Part of a small language model's weights: 128M tokens, 11216 steps.
Each number is 128 + 24 x the weight over its row's rms, rounded and kept within 0 to 255. Layers, rows and columns count from 0. Numbers have three digits each. The size before them is the row's rms in percent of the matrix's.

# layer 3 MLP up, 768x192, rms 0.0721, rows 151-257, columns 128-191
114:151153112108095154135158184189120109129123088171092110109137131119085136089130114086157118147158133148082145098114102122137145151136122148122109143150127118122162117107118123109140162139150101
093:116161110109168114119136106099093111097110146117120158117172136094193127158119112081143110125130124150089140163085140125100100133083116135156159130100125128115138161158105172105121130152149135
107:075172116110118151091101130080104142117122153144168129164150082108122149139102163139137136133101132097098101151071157120149138146106168098173136150121110123115114141131116126093170119118139142
094:075137108122106155106123108099122145110114156123110107143121139117117074095129176167154142150075135114142110128099186179157154133121115162114138129158120138172151132126155135117149128134106146
103:129133149126136139153124154158114126128136133116116205125151134100093175135152161109097122177147146110131120157125147103131108134132132116111142135144109160119106143110108110141122112156119141
105:103108132142135148113153149128136116158135140158147133148140115095161121133071127114136100116144124140119123157133106141112141177098142165121111120115113105121110133118095160096137149118122146
102:102168142068169126109106116178111132132131134157103144114137177101101104149105174181098090148104124134137130144088127120124147130134170139131118124079133137085123120084087115159165151086131088
098:107141131107111143091145134122122138145118129117118119107166123131168097144131127119117132125111164121157090132107150100140118123178146131192114132096118125143145114072121128128176144125096109
103:124102090145158143135115104126079115106139111127128144100119132118127140141120141133149116157142117137151116141077100116122161118147109199128166090153109116098140105128105143144105153118118158
096:117167099141106126133141128117120127094121124110170133184130153139127109112119122113125111120107128124137108173117107094163130178124145139172160090111134137120112093098121130147159167126102126
103:141130104183123166079115157125121133105132153146099145120096130121112091064127104146124126125143115154137103106132155132163117133159102132140136115066090090132125072109092151167172149154107088
107:084139069142106141097180173144115087116112141133107133114174156100125112128128147139185152106111119118150161133154138158141110170129132122107135153088102142161166125140126115145097125129112130
101:156108151115131137130082125140177133124143149169137120120154107126085166146116136102126106094135113162130126117148112118114118127108121124149141122125143115125139121147085117098085129094122182
097:150100151146145155124141080181103161125176079109159130114144120122127112105134134139066148120083088132129059104135135136100133096100134144131138103131149154139119117166132157102155151113128148
096:119126121161106188105140178118066122118141096118148196125144108123094112077163161123124128158163077150078118195127124087110135166087141129160119129108104117114166158149138101109124143142121119
096:097160120102084140117165171126091139182103082142138119128154104116142115136125134137136158116118095136122094144079093145141177131144118094117140109160141085125157090159140138109159162148151137
115:144112104117103141069135147171080143142118133122129147105146083128148126134113112102097111101117128136124117130182131135158120142119119112149184161137098139123103123117060135141168151130128108
108:089142115122129179052121063130073120124140108101155153150139119112094083103149118116125137161155125150130154150129144119128106182137111132180157146147126157157129088129146144134124109110154121
095:109117130141146127160146144168099105134100126164155092121210103106151142104155145123125118133089127094138156155114140155164150197107108127127117133166154119149128178131083071158110172135138089
103:091119111137101164089131114116134133106155074131091123112134097099171111149107111153125084124126158105138145142105142145121185152138157123126131080072134131134148142135099108166156137113106106
098:133142126145128124120129150102116132177087089078108112106167109128133117126096123104142120157147112082124137117098114101124088189134142139089165156125082133118115158139125111128138137166114095
100:125145143121121155126140120104137153094156134143103138147082163100175134154097150131142099135161129124140145143121102107120150164121106143135142129110098117117119102116145122123120130130125131
094:141125156131139124111092127125119127090140088163168128156103117140122147073110119150125158145130104079119111132133138121104192117108149102125149156145123125100146106096140138111096160193093166
098:133131167135176127119105165141134173147103117131121124169132114127120105102069150090107161149138120102142110101122121115083106134146115151129152146137145164166132089171082137088138160154141123
095:105133167162115136111149155097114122143098134130087117109138126153096130127117141112160112171114112142100117143168131117096165135155139106160192134101136112112150153107154129146170171151104125
104:115120126163069116124088121142116117139157154124132131116150100101127121184141161159107164132121131107146164132159105130175120111118114129150121107133130173132162143125117143142158130129134131
098:158128088154112154135104122133098162104156120146146161136152140128143161115138141132085155088122111102122097099100124123092143147091080140144132126160148145144167125107157107128139104115172120
104:100111139139112135123158109124111131144146101160158116066126081119110139108105159144117157130120146122098101102137134171117168129129125181185089141123055095120121168096137122108124134133098141
095:111127146140115117102052133095128102129165135171086138097140119101116103157137101135139117136123091111113094163158101104149109136178127165152144125111134123140162109149151124129154145118113140
101:120186137157081153100131113138113102092081126133080166131140076096119132103167108094130098156169076106127110126171111119119144165110111128135127148109144127138113107139103158116104129110157136
095:109158178120104130120085125109068148156138118155131100105119113141066112138130172134129135087113076115107122159149097058124104139132117123124138100107158132128136120145152122091161104131168134
101:070122135144096115117168100127162160087140100136085099113120131106134145123138134150156133138138154148133070161091117098138151169168174135142125122090116127130125143126117115095176179120109100
111:132125124083100187128122097157074161123155164161082114100147141122162119111090175146101109127104147167135122155085117100111113140153147130129113146125089146092104163143127089138124107118133137
103:078123130120133137099120134126160125145123132143131112118169114105157111102113135154166151116134137108141103109089152074151161140175194148152166123128113155159161129104109111105103140148127120
088:118135086159142123131161168119109171139128122186085170148127119117110146105135175103122098132126114122058134106104125161117155111155131127148095161132103115104121128135131094155127143104107163
098:114153120148148128141119121098119129139179186118123151160123132074130083149102129113158133132156114127134113149082137090118113157153142186108170085134110145174106161155111177131103122143152158
098:122113143091156141116145097116113118147153098121125109135108100112106104159136081145122129140160131114115147167106077137103146165086113156136130104128147116132183123116137129142125137141126089
105:104162106101137135138121116131118126132124116173122165119159157102110096103110149093150104129071092122102113174114172116144157148093146088165129111109128135132098114143128119133126153158137102
112:132108104106128135097121138154088099159098133158143139148146134081107125143068146161126133152122114112139156150141109170108131147075103141151174128148147131130125140147091099133128113075106080
100:116114136165109149136122117100119140129119100119151123107139092130126145118135083117138130130102119103096095129082136126105151165172160139181091125098104122130106104107140129096128139113102150
099:130125129114163133096123153146146201126155103146098098091142117105146122145142158125121160128065120150139109116103149152089143154103149108126107120097121088103100120101110071120117100139072137
094:111138116107146157097117145155175129165128119168081174088146103130117101104158125097127145155161097149151097141110130124133158124133135155169114150139113104084144125130115104144167138140103119
112:121154123100139142161124101169069107198166148126126127142162130125131115092121118106140112172125136155100127101153145126179149112153127143153165138119097160094147124105114109136111128152131129
092:132128125085114105097167130128124142079126133143119091100130161143156104135090158115172136151143117139126114137129140155158125134126115126146139137122130173120159136144165130103147119124125098
091:127096070135117119130175096152127131139148098122121142144099124086137112101089065122127106168160100147102154124101166101117105146106132132121122104116110140101130163161073096120146133151106116
094:080143148153098142093098098118123103133139108145092096157119129097174099127121138111134132150137112136116154134154117136153127181069125110114150132160112147121147152163135132121139105150089118
104:110120120114119150132169138117097100138125137137108151092131128071114120107126146127117125123152129132109123170132083135090112177145153110126133156112108106113138082149119115133158127161098082
092:125136114086120125117139124142098128168129134104104115130133145131165115180161154110125166119088106137089153117137079147147162104079108106148088148131111120131135126093092105154106128169092161
095:101109093091187160158122132147106131184088151161141122132140120105146139122130130152120141152084093167148094114072135100148132127106173127127190150214083117149110118083113132143155116139111141
101:146155142124103118121127145132173097195096132138104124112100143077083148138111174110124120120165151148107145073151139123145084168141107107168124164131107140126127129111099089139115121112132117
102:103130133126107143162149154153096174084160114099166106119115129139136127137096119134141133169130089125125097128120125114120147129106122139159134154139108135155124221114148132155108129099120101
113:119133111118147120126188175120119168078131148155161160126148108106119113092128134131101102135122135117122098155100116134122125143146150128164121125108104146163141166141115110156138148116071094
093:097157139089095110107106110103132115109137107157120093126143109107161108106119129143163098151121117143151146124150066160165137170084113147138156133085106100132165151139115133133159134132092167
099:156144104113137136151100127121131129095106117129117110106151129146140104145122097159114151105095123080115164156125141127131113154143133135150151138123123130118182091097145161111143134117149200
100:093173153091125118113129123145110191148185107114092174116116138081111158184157145115119128148144103117171131150090121146103100127108139159122149163110111124136141113174072137138123108128105141
097:159132093106100139114119111098150136095091156154142114086156116103137091109145133148105118146089095115151151112102142129162126102134138153139152082149132157137113184118109108098122153095090108
102:162133105159160105086127185143151143089112118107136107124175122135172158113119116112126143120105134117126106165120101124099126092184111128122132135104080133138116151146124106098133162114109150
101:145155126125123185090141142150128135131106138129138111128131149108142146114110118120143098095114100130106154186108117148113094159127162062132147150112104154143109148069083135122153154129087108
095:144108128104148098112109140084129124143126174146132155082168122136125105136101121133114146139127118103106130126111078116083104112175106127147125158129091125139140100147115109143167103140119157
095:110119130150117110101129143149117150110170087155094131150162118093102117159083169151116090124151142107130141148092106124121127165092142130134122150100134151103127107145095124087098146117094113
099:140138100125108104131123148169134137102130150126123139119166116180124177139146163097081158122137133112129090097154109132106122138167114153107152147168160194140161162118122149077141136125168150
099:107109120136152138046144190153138127112106170140126127147131117148126080132086099122133125136140135121112135123212085148129097134192124156138095131123126117119158131100086138161135138101116087
101:108189156097123121117145148137135164132132110139103102117114107114146133095134185149112160131124119136111073133123138159116184141113132187107129122112130123120141133149130149132116166095117179
100:123096120115158085109160173102132121142124118172160119109165143121126106152093126154150127107085134101126140117124087141132160115054123130119103135157141167144107131162102159071128164144134137
095:119149148144151136057123156150098137100151126148141151155134120146102146188132116113129117122104132140135122195151120126139113123171135111134140116113110089096133090146132106136173137121117131
101:117148127134104143107116083106135117144104100156133156146130106095158109105106108160143136092100117069137106152077104107102110106147109119121125165120111138118115117141156106138129144144194141
099:139143148150184131133122126134105110176134097125137154113146153106077072119153120120144135112091087100133118120103125107169090117144139141137131181146107142136150154115097101148082114170123086
097:083142097124072186108109110106113120168094142135147197178125108145107175092117141168133132123125113156097143153118137121114091149127158115106110117183110158121129110133147147122167121139130114
104:138114148121107158130113098124069138135119157105093132137157127128147125143139144135095112112105102140127127169123100099140153121159116164176144144111111183116141131092122135127122137103156128
094:101181099102109105120135098110089169111146125150110100117116143136143130111104102115123108166138142139148130092086170133122133144141118152181153152140063138120136178126107126101127120123102150
107:110151131114115122145147078120120097101083156127140152105096131123146124132128119091143126164146105070117137123091170136114117147144155095156124165152125157125156187143134099145106105064157100
101:101157111100119104109121093164157137109175138153127104148143073152141105119114110159128122178127096093153125120084102099162160106097107133169117142125103132161131129093124103128112188124155156
100:147143158110136143111140141120118137167113145148131134090116092143137130138108143129099112120138121094141136163102107115091127124138121133119117168103127160106156121120087096161120118096140126
099:105116144110123140148186103095149139133149123181144162109144142148117192124154182130100123127149113094128082112122111131166142131145126151144120130147124118128135140125136158115127162161110141
101:150128138145089104104104144131125136121092157134118136115174078113125171155159126147130140164124105111142122120135147131139161141165095172159133123131102109112122152139155117145108155137103123
090:130144121082113101112087106114112115116120150151101129102118128132141114136192101146158163130126114109115148121099179142131122117094139136152149113139114173127109108094119115110091124127080132
097:145174112116157111188168130144080125141090138157159155123113134135089134158140136110127171147098138114137089095097143112130105142145123136107128119161121123126123128094137076135119126105148177
103:131119127149133112102122132099144143079153141125143164092146076121120111143179142151117145188115128122091124118173124116138149122123131152209140147139107111088137075110130109167135097106171133
098:119129049124078131106140126099110159175083156161102098141120162127117111123137138079132121093129105116130123127082168150150141169095151140140195122102155132116109118097121110151161185132129124
099:117126120086140118095140119112155136074116142129143122131160117106148141116122093116127093101136106108128137135128077157152145144119141126143117116119142165138118152106120123199147154175119109
099:124123117121124151156138106120138137134089139114174154154132124106099102150115119152105107125121124119170117143135093105165130146177104087131163091117112125118102132096146107100093151157130122
102:115153068090123164089118099141151154116109145161145148137158132134133135161103164099143168107082115131146140124107142125138158157101108144163094126103126116157126115069102116113122114132162121
104:090146124151148185131170120146152127132118126126156138110139141114107150141073151131100096117101124107109106107117106125106175136148138136134149087155101108107128131081104088115117149130097132
100:124137126115114131099144130133098121097156153141118106063133120132125176144124175086144112154099118148138123151102145174096134109123126145117166146151112108148181150144097132070137116088106161
095:155175142156170126088114130112144138140150185145148158164169136115158134122117162150083147132105082127114068095157109091117124102169106084144127174088113092110100106121147135150137115112160148
087:132141139115100155118109183128108180159110145155128120149170118102131152126107186145108126140119139154150113107100126138138163140098123117114108176109139140152140102128098120123164133110084135
100:116144119124093175147158141153108136108152123119136152147125119071107155086122159151140126134104119128131129173112120102087149215121161127122138123097110120105116134147143114134133141160137123
090:131128128097145122136129110144152156131121151125142182098118151125159115155090139126124148137075102144165105116123092083168169130098120104127100108137126127134147097151113120097127159134153089
105:077132097108110150158109125127115129127110097117121118135119134121127132112102087095118101193075095170123110198149147152160118131148131131113156181157133149143124130132088153117159147115127143
101:117124124091129180128157139199141137096143112104116188109133106129082123110092127148124132122088090119152140111110097110116137122123122147120143173086148109080148122099129137117098150162121097
095:172120124070142142117138108142099154112137109150129162142126095125101161130137134104139070102115150140110141135141122150117125152116161129188159121095103156098126128127082121139146106133163139
100:097139105139111144128156131139116098163117120145097112113124108079081128128104103144096138149167074148119118169092109115137097157116102140121099119174119146088132106157106105125120126132132133
097:115165164130166158116116118139162121140135155126120106113110137103099136111143134121149156173137088068163111120149152122159115128126155135131161191127125155085156104110085140091102121117116124
110:123140093117141117125108124121090141086142134163093174101120142079116099162092132112115133133118081127152106171090140118136149123114166139149156097116128145116113146112134170133124123124093105
099:137114105099190119144112106105080152133114183102098135129094117093128150152120116083164155140100103184143110112116123156124093102124127164159158135132126137161135100178130128123142121118149107
099:118154148117099117108113117130122180129142149131114117138142131123122123147150131141152102128110103163137156109105144174144154170134119133120143135099158091075104123146090123161145161140127141
091:153120061147120136119130149117144107118131128127089100117134124106137102124166142097180116111124113127056160127130101159137197130078102130120086141131113150138117116111134116142099162142117150
106:097143150156150136109121169103097117119155146127147145148154157165132159128138149129124120098079141119119121143147116129097148156182132181175121103114110116152096106078131102126145136132138111
093:123114140147164072124116191120168130140142129146113107124114095091135112101131123120150093175169117069116130158169126138099130145187168125086119175146110115123118115153092088121144149131080127
092:078163153110137137105117180090106159122085118124088086103104169131109058125096118150145140141113116122136124147141118089182103157133163104129111091115114100148152153131125140141146089140176115
105:113111113070130138163084120139144112164117126191114150136173114116133151102104142144114095189133107136110121110146131147118122129111124170146096113155119156091126112141112137113074149173139118
095:123124154131104094116103099091107116147153166153076122170105142093101118143156161094150116142137117144103136164135150102106099112126131173129115151125128124123097151161131150114182151181126109
090:116111112089172097108107109116126122130142153127179130122169113118160138184117126129113166129132110124142112120036104111108162131104148147116169108141109136130152104103094153096117138144122144
091:111119074082111138103165109120138171112131155128080145082095129141168097150135108138134143138131146100115128127155125128133094133157159131140108117108123146105128142165144107112119155122115134
106:111162123155116160109114196155139120110165096122113132122123137116134126136071154139107103136097115127139146145145126149124113128154151144114166151129134129121140129102120121137170190103091119
096:117169158133159132133118098171114118134117113110129111167149102081152151160149167108105132144092113097116105123126112115099131103111147133097099114114159118166175107082143109106123160122133120
108:119157145092130075128134145139147104169123112164136112101149109146101126153122164144124044154166111145125134126131102157116126152111121109100128177130141102094119116077071153130123174136138090
# layer 3 MLP down (transposed), 768x192, rms 0.0616, rows 151-257, columns 128-191
110:122146106146163129132152130100135093126116129149152108084128115107110135148174139150115125110114138123141129121087159079125100169126117157123115100143102071121127123139154121095093128136117159
094:150122161118094138109140166155161115124116123093136083160125130190119129126097178149127109115129097142133139121136133151077110140174118123077075131209152136121107103146136100134120134125124126
104:106115089086142124079104120118144118123113147128116139142119169174133136148126119162122102135146118120120186154102113169160117128092120172147124119133116122122134142127079151159133118147099143
099:126135129123142135101139110157083118163132074101132123166081127110139147154104121104160127148142112116105186154109074087161116112135117137131123124145127052130137111101115132132153142141132087
104:128149162106157119150140102088120135164119100161120121152146128118140122128156146177133089114149128109108148156139153101128139108137137130139118095100112088127105130141108135159134109107095116
112:130171123152116160136127094136173104166122133106134154134132157172137157127169088118129134107143121132147155107118175112151139120158116135105153157134126155109126131088086101133127159119149116
098:134167111121151115113146142128155160105126109114095087129144107112130145136139081158146122130180122172123151096136105107087096161103105107077154117156131079123133106109101139119130107157102161
098:121090164141133113127105092098129132151140146139155134133108127102103136135118134138128130105109116155111113126136167127106068114138136155138153155117137100136118155144130123167072111112110083
099:094149119131124135144102114139149131122152151105113115156139081090073154139178137114127079098162119164123149178136166131150131143113117094162172163137123125154135175172103134118119134104099118
102:114153162101123149114155172166131071139130159165114158127150090161114083102141124140130187129154105144086141090160120122087098120119099139116119149106140140086128146197126146135113086150142169
098:123137128084121090141126143131132130126152129130147102132150139096156142095141101170124141114110151116168125119156148110150131069141142151143125150174166176139128098163106102142142132126133142
104:121130136147114104108128117127125152083124137138148150138109093147074143113159158131126108108123096121134142115104095108082136127115120145124111095128175160145163135111132123131108113131129107
100:134154128121135113106156081104130092156109105152117143117124134128109136132148144155173146107124097121126140103141149137164131124154123141143105115168113113159145141090164124131128148110140134
106:092115106096118109193132141081177141099112110129140151157107173123134088155104145129126109088137147104143151138103130099134143126080111122139090151142068179106157171142090111134120110120153141
097:135139082095157116132131149134114136135095130152113106150105169139175093138118133133105093107119167132178123084115147163108124128163134138110112097126121096112142147116118090101119099112152159
095:143107174107135088128163119145130130124151121149053167102102186137133125123139107127126141085134181126122149132114142126130145105106144131117103123090158108181151135120129075160156098139157097
120:127153135144120114142177080149125138091105132141115155148149138087106160152126100078140146130161123129139135154097106140124127160118120121139148171205121094144185169121105164105136145152128097
107:160119092173136122156079141113138072111130139101120154129119139131177098102132135129119089119102168120130131095138123091106153149155107090089118124049116104099117098130149164120115066137145108
088:103129121126150097102150140137143118125094086129123102166118172135132138119157120085143114141160152127126152074165096140072146138157100109138145135118139100090113083141119161103114063100189137
102:141127119092147146154139184143135122120123166118147112092141110154119160140125120119132162147112100147126126118105118116169104077148086145106121149133143143137113122120082143113081133138117139
093:117135117089104199098120098162166096119153168171154110138085169130156156129136158135137163146105126120116149120139141167162130106128106146146108124119123096143131127121126151121142114117112144
094:143166117116121159152098139146116146132098126145115125090133131110079127117184108111140137154100117115135149111119115161167087093105127094108140155124174107134100124152098096146102132154108112
090:101097106108157119126134136128128111174131177146136151131144120078124115148099123170139150104129119147109156109137120128108061137165160144123136068155122137149121166118104188117162083098090093
097:143118108162113139155175136084176144112080132140148160142122116092133148160141122113111081149126133132100113128081134090137150162164144108143137131126117093141128144092125114158144150130134167
084:126129120143129144119133139101120107158123109086141108140122150154147129145091150117178112104124124084132165105113124154125146117151150134133119138160121118116166165153097103124123126122135131
109:149117129171162151133132144103141075162123108111133137138084107125110136104119092132116144157142136118110157144118140122161120193150134100108104150118126082154100144143113121084130131142141095
095:129108159099138148144173137127120138094108153082103126136135098092101155127142101107114121088150159125121133065151133128179112137124129149156169101121130094162159167113124130119162152176103126
098:127095107119112153112135112121145153162158128126103139125121145127098111126148128089128148123126141110088169112138132134104089152157099169146167133126165105095149137141162102134126146168132111
098:150135168109102133116153117095131132179113125111134158143115126149137141089132135139134115183110133128154108119069179117108146065145149116132134128149136117089105132117108171090158136119132111
104:160134128122123105155116139110093129172092096097135115122117164108143102129108118134077128150103127164130140161149200108174092110143121155146117094136163121157132126146130115130171112132144074
096:117094111115160151161148102108143138122133131128117149154115174121148156132166126126104161182173138144102170080122119179137123118157109160111142147152091158116140147117135104158126154104142148
098:149097145129156135135113128173153140142086175127118138125107158138095130101117157119101139109165114131114113072155099154125125133119119113132167146143131143118102134122143142120122138117111143
111:155114145101169124145135111118142146123132110109101136120135096100125153130189094141155157151083136178127130130101126117147129121123102150082112126129136066117135181178107102146138111111171120
104:129109108147146114121149127117148125120111120139093120136136110102128131120104168122122145162150105138185107125121131136110149137141146131120156122162132066135087107171120100161100146169120118
089:109127176156150097075129092112135086129149161098114139132153116156149135154136146115147161097127112141141142107116129106121105101110107123097140152101115139140116165096150129088110139126073117
098:129131126154113161122131134148137130115133116147093102114134124127080149108122109132124095114110165133117113100164140123117155087120139074158084117118157119087159133148165111161122119148121104
102:122133100161125120101117130124141102157134154171123107115134116148118132104127124128142096121106129170108120081088146164139108117120140148114144129173164130130099131088128066141144112126145103
124:139154146145156111139127152124080097177097115117152131134116118119141118127138074132115118145156091067120128131128088085121143117128133138128167110105154114150137143115158139168127168111149113
121:123121119175121123144104136187142150103092176167191139171183141157157119099123143110120151181163133115148175114120123155139143136127110119138149135108141122155118159095149128137140113072128119
099:108167117090141110141153119133176116145129100142159099124121115135136133104152139136110145109112163079155112144157115161127136095086117116130140129127116166130143113162122126155067123136104150
098:132154174110142130134167147099156127133153096120110125147100106151161130118176105145143129138117083173121119141160133114133170112121141148108117106081121095081113168160150123132067178161115123
092:131120114159094092171106145119093128145128141174146129153125140107133097129109177165115112109156129113093149125113136100153125122115148075115137157084118104136112147122115120096131102132127152
104:135123110106125094142133143119146162124108160122139121134103133132145124138152154126117145133092099133116172128070139115140141127134101154148091108077120101095104112081118118133091159110107107
099:127091114157167111136084125149098117126145153095159140112160139122097132162128114125097111110142128152117090117121123074144130123122083173090095138147122112132088155101099131063121129116134135
092:108143167154127135073112140138164098175127143083150147086140107147121115141173104189126151074114145173149104110144108122134184163159100103176133122116120142104145103132140129179125091157143128
095:172099094194137105120160117181120109143140095137145116127143140136132135126153108167082136120135137097171158168110153147138141103122125131107130138098165122123131148102125157156123153137168101
104:121129141103143145097163123138139165130111113129122121125087143097133102150108114133133097108114160147164147134134107157153111132114143144157147120157163169139157118130161141148162123126156159
089:119108167182110134158134092159141111118133086116101162125145178109130151126116096144141103128165108097147124116165146115127126129165143119126120097134108121159130119091179124140121128110183150
095:157137143159090117117098125091169126113177094125092129099115137143119092146136147128094101141156134069123171115141102139143119119128145099113139097036174135112124102161123111160119157140128127
102:136090119121121128129132122086134127122139139135162160114143136131077164159141120108151113159130088115105114147132135149148143158139090178102138141132169096159136131111124171147156106157159099
099:147127153158162129150116148128111123117142118098130097146123149162140130120114147152122097158111139187133129129145143136113082162167144172126111095104067148095113125154135115148139098102115103
110:134080090162106135149162096114155131058127144095142134121116130065139121117096081119088116131124116161113096159092120136139077144149139158148128127095122141139136128144140130129083136104067152
098:123100099159139117140130109144143126155145110150147175111120144100116150127155124137124188126177108132098134146147174148162165081140175138136145125147137116125095136140134132143114140118110106
089:099100125183103157129179104099111136167134136156128117167105106121098137105150144119172111142135149117106079086141141123138161093143088130166142094130121147154111107127128096127141168128113127
095:169108123114142111141126144127081103153090081087150144132145128150140135123147083116126136144204145114130107110115135129177149169153136100147119083141103158141132151090141168143130137181096129
093:102146145149171071125150164130127125140162148140135090132147109140134144116162127118122104120101154120108060128118159117109102133141129094137136145153100110108143123160160181135121119159171195
108:099092116116131162132118121137133090174119151145110195149131109154121129093111131091150121154168104115100123065110116134118101106164139131132101102135176098106153130097103137142119153136169084
103:084138127114141123135160158136063114123111126142100160131086116151114147112147172089165108152115155101108141128137092099115153116160089154138124129125135131144101162176130096123153131119139099
095:121083133116135107156101153127112145150127141086165059121132083133151076138150137101142110147107112133151160108141119139105154131130079155126122084146140122149128125160131165144085074099157139
094:124148113099115119089143132077130138097164131130135127116163149128166128144099109136138161128093149149145140118162107087164137172095148122151111098128175110143098080089168117094113095149167094
097:128124205129149152148117102083106092133155073150162098140063100109126163113093113189100087119092100116108106129100158125128159099112099104102114111119136122141117099159138116155086127114123142
101:124172130116111132132089130114108173118148146153178154124156134157099135169161135083151150115093091130158168157143149146131150148112155105106124107140132099118163125133110098117139119141140131
100:113123101140103132121172112169101101140112140097152166147170135132108158150148122128116118122127132153109160133114150122098129143144103146107146143118190136153108170111161162132123124138122099
100:125124099095067161174125130115130118105156126105129122156109135095164157120127142103090164144167098110120122135150155149092127137166167119137119132130124104131125113076080077147087134124116135
098:142158152130121077120143140132152160135106115117101130109114113115118082101122165144133108138128141123118131108129160172104109125054117079089140105110135137138068141153165102098094124110113122
095:101120150101115119155152132135097104089174099147123133131131161117089131152117141112146142145139144159152121113192108135095143151111069131134154116119133134151152126102124107091088133140101117
095:119110118123139137135118099130110080116142146141149131098151128125139127124106139121159107161120129147133138160110150096136160134149083139123149133137104155117137129141135139084156165122169152
096:122082118099126146128163107142117101098145120108105053096154117153126125121119171109140129151103130110131115154100151164135129178082112114143122106057178109118146146106154161111115171131103137
099:163151128124142133102132120119149085118146124169159174127130165099098105156146089128110136147150139121115107087127110110172156142147127144095117132080147080080144156137099133152121172127114141
097:105085124117163117111143147130140111140082098085177128165133164103168136132105090075076115103098087117139150141103127117123179146143139168095108106193157098170129110114138117121107103141085157
095:150093118109097128092082145128101096117179130156168134111106120104164124123121147112144151112117067156128131117137101132129130109113146152129146100167145122169100113133153109112151181158083171
096:122155182096158125140119170136107134133112099133132098133111130121115143113158131097160141155142150160130108137150118159116121172142134145107130131134119176085128135140141130142134096143092146
098:127082115113139149109117150172112156107106093120096130170137124118141105132122087101128097129120108146124170152150119133157115109116145117133143109139095150170163148126155175101144145146117103
095:150090126151120133149141110131111166101136127090074093121122101099137137127095117129146118137113161083112146113151135118087105149151134082112139089094132142123100152145198143128141130114100130
096:144157161094152106145155124121117120105121082119124115150087159176167152097110166146146131147146117122136116164136134143102123126111129083102143106126182157139128091078164147152169089116153111
089:164127168137111153113131168093106138154118145096117121155118156120158116106109118193140117137093182101128071148144147136115077127182137104117134153107086102143129125125146131173109126132133108
094:125127136122137138120116141125160104103117114125100135133126129161134109147110104127164089131108140142130167143156112128117132137104090108148108153102139111159164097139121127112195150107161091
103:116098114118134126141117161081128137125148148069170132118096141135122131164140144102137145091137141058121121088163149075152123138167128116121119139138125127087147096131139132170139105110166131
107:144154151144094113151132119154131105125130151114101148149130140103158109118123131180158109152197099080122148103124127083121127082192103153131096182136109160173145187147121150125128142142135126
092:143168133111121132160117085093116120134134162138069154093112117128112130091107151129136174124132155151111086116119126142099104116130090106109111114130144094124124121143114112142099100113135107
103:136145153140109124086128115125121129163184129116093090122149132160169144140109146121126112130147117165105122117132124122137104153078115176128107158124159127120154124141101129136167106100156155
104:130111103135114159169121122163100119126120120080114145092070105133163153125106102141143128110137104157097108112149100087146132096160119141148150113123122132150134146162130154127134136127124106
104:113130089117134125156121096114151180130158084108100142147103154131112100151152139126131136094144123102105186129141109152098120148104107134136142103144080140107121127151128098099110114143111089
110:128114081106112141155168134117117102100088129112140163130130111164118120129152121113105113090147156101145126137092104092170095155157136092147103115137124166120093160139114087126105149133120099
100:131079112157097109148162072157113120130100056146097145132115164119112133151114121095174117119142145138115189093095137153117149112145161152117137115147140120138149168138132106127144149132134119
087:114070141200153131166131113147175148103141139107155104138154115147146136093141108098150125101149143088132133119091115135135130110170122116098119084134137124129072148105128131122091137121125110
105:159115085142141113069178120140135122138147097066157086101117150125121132117134140156131147116187122129107124108064160152091144125145143102128131163151151127116109122093101109121090103143146175
097:133139130098119164129132145125129137107119119105137083125119111141126151157126106113112108108147155129082151158140105186116116138161153169149139149129127129128090125119113153177096116113122146
108:187143136129126128140161122077102098120110093144134128171124162117184108119121148142161135123150137192126120119088094075146111100111133108095102149102119073123116154149125142120146123150130082
094:123168137112125147082110160113147130133101138139121111119130140142129140101155133127117178138112183152091103136133102140118126099172136137145125117137144087153109150185122147101106112105144180
092:131122152140172117126081153106122099175104148110149129132113098143139159122126136151153072131141129157140107131143116112155125122090158141121110132122124149148129132136135146111130148125139085
099:117136146126163124142113119145111171150118107129113132110110100158094104146114150094146129131141164158093122152115115128128122104124136116160131115108134107109146130079145117105163111163174138
096:128118187085136149157094133128104156133138179129102129103120121129125149137137171127118193133107123126179142073138117161131154145081164139133101152117165135123131155101141064135110139149139086
118:142142123142123131109176076111167153111091139134112095122123097128079086078149125133100138139103144103179139130109133114121108129097135151144105137118134079132155102162104116123160150133078121
098:122159130172128140148141105108130099139125129133125144144086141157159155131114093100114143164128151069122145120075120114139138160162103151099117147132129094141102130157149159104164130116132099
104:137113107167129141106151108104112098128160126140110144111118145170155126125143149139140072140157132098135137117169126156135110102137129090096135113146140150142119101100171130134107089168177063
096:135076178091149112167075103122148118112129103094101155097108149121117114144135096137111149124133132137152153152137124126104101116136185130137095111104151119126160136137159095153138108117154121
107:138113124118147137083132103144112122118184154168120140121141106155112099116131121114132111131116116141122139139166141155118148135119117071136102092143172168120100070106146133150137083142087103
108:137140110106105192148120092110110130093148148129144128104104169143135157146091149125114161095064126143139123122119160120158127137097097124177128080138135147123165105106134187157146122111151147
088:089130108120124109165174101130135110119146169137157164171129117141123181119134136134113135179157121139113130100107158129137146088114090186138133127115106162139129120107123108123087186140090134
105:158098143144142111151090113142122145118123116132099135141095132134151161169147100135103138157110122121133147112146145122153157137162177117156147150110157116101112100119111131131161141104138120
092:095144122142099130141153126125134153117067113095130125193184140160121134115084112141128139173125159101133117131116115146147104128120125109133106127143157097131115115122173145084130140119165110
088:148138122163120160123141119156154123098147107119072109133128153172095118087111112087124061116146142103099133100176130128131101129146125130119102177116131139120138115099149159145139127091175102
096:153118153145163125112086108156104115118157082093116129112154115145108114096166125095109136106188129141105101105131132111125115119131124137179136118128152116146108101097132153115112115095174148
092:146147093130124110133146133117125087108148161083103110163150139153141120130117114143127134108175124120234123130103145104122132149105119105100164148152116162149098133147135061135127129155153118
095:156098118131112095134155147092135117098130144112117159079150135163112092097138136146109095167137156141125149115130111126110083127129148125122164169150174139114128132178157128174144141141140101
114:130101081161120202135106102130109142097138142103130127133105157101151129122107112121118205110085177088144140133116158099163115122124130168146152086123122157124151107170174127113148106103131153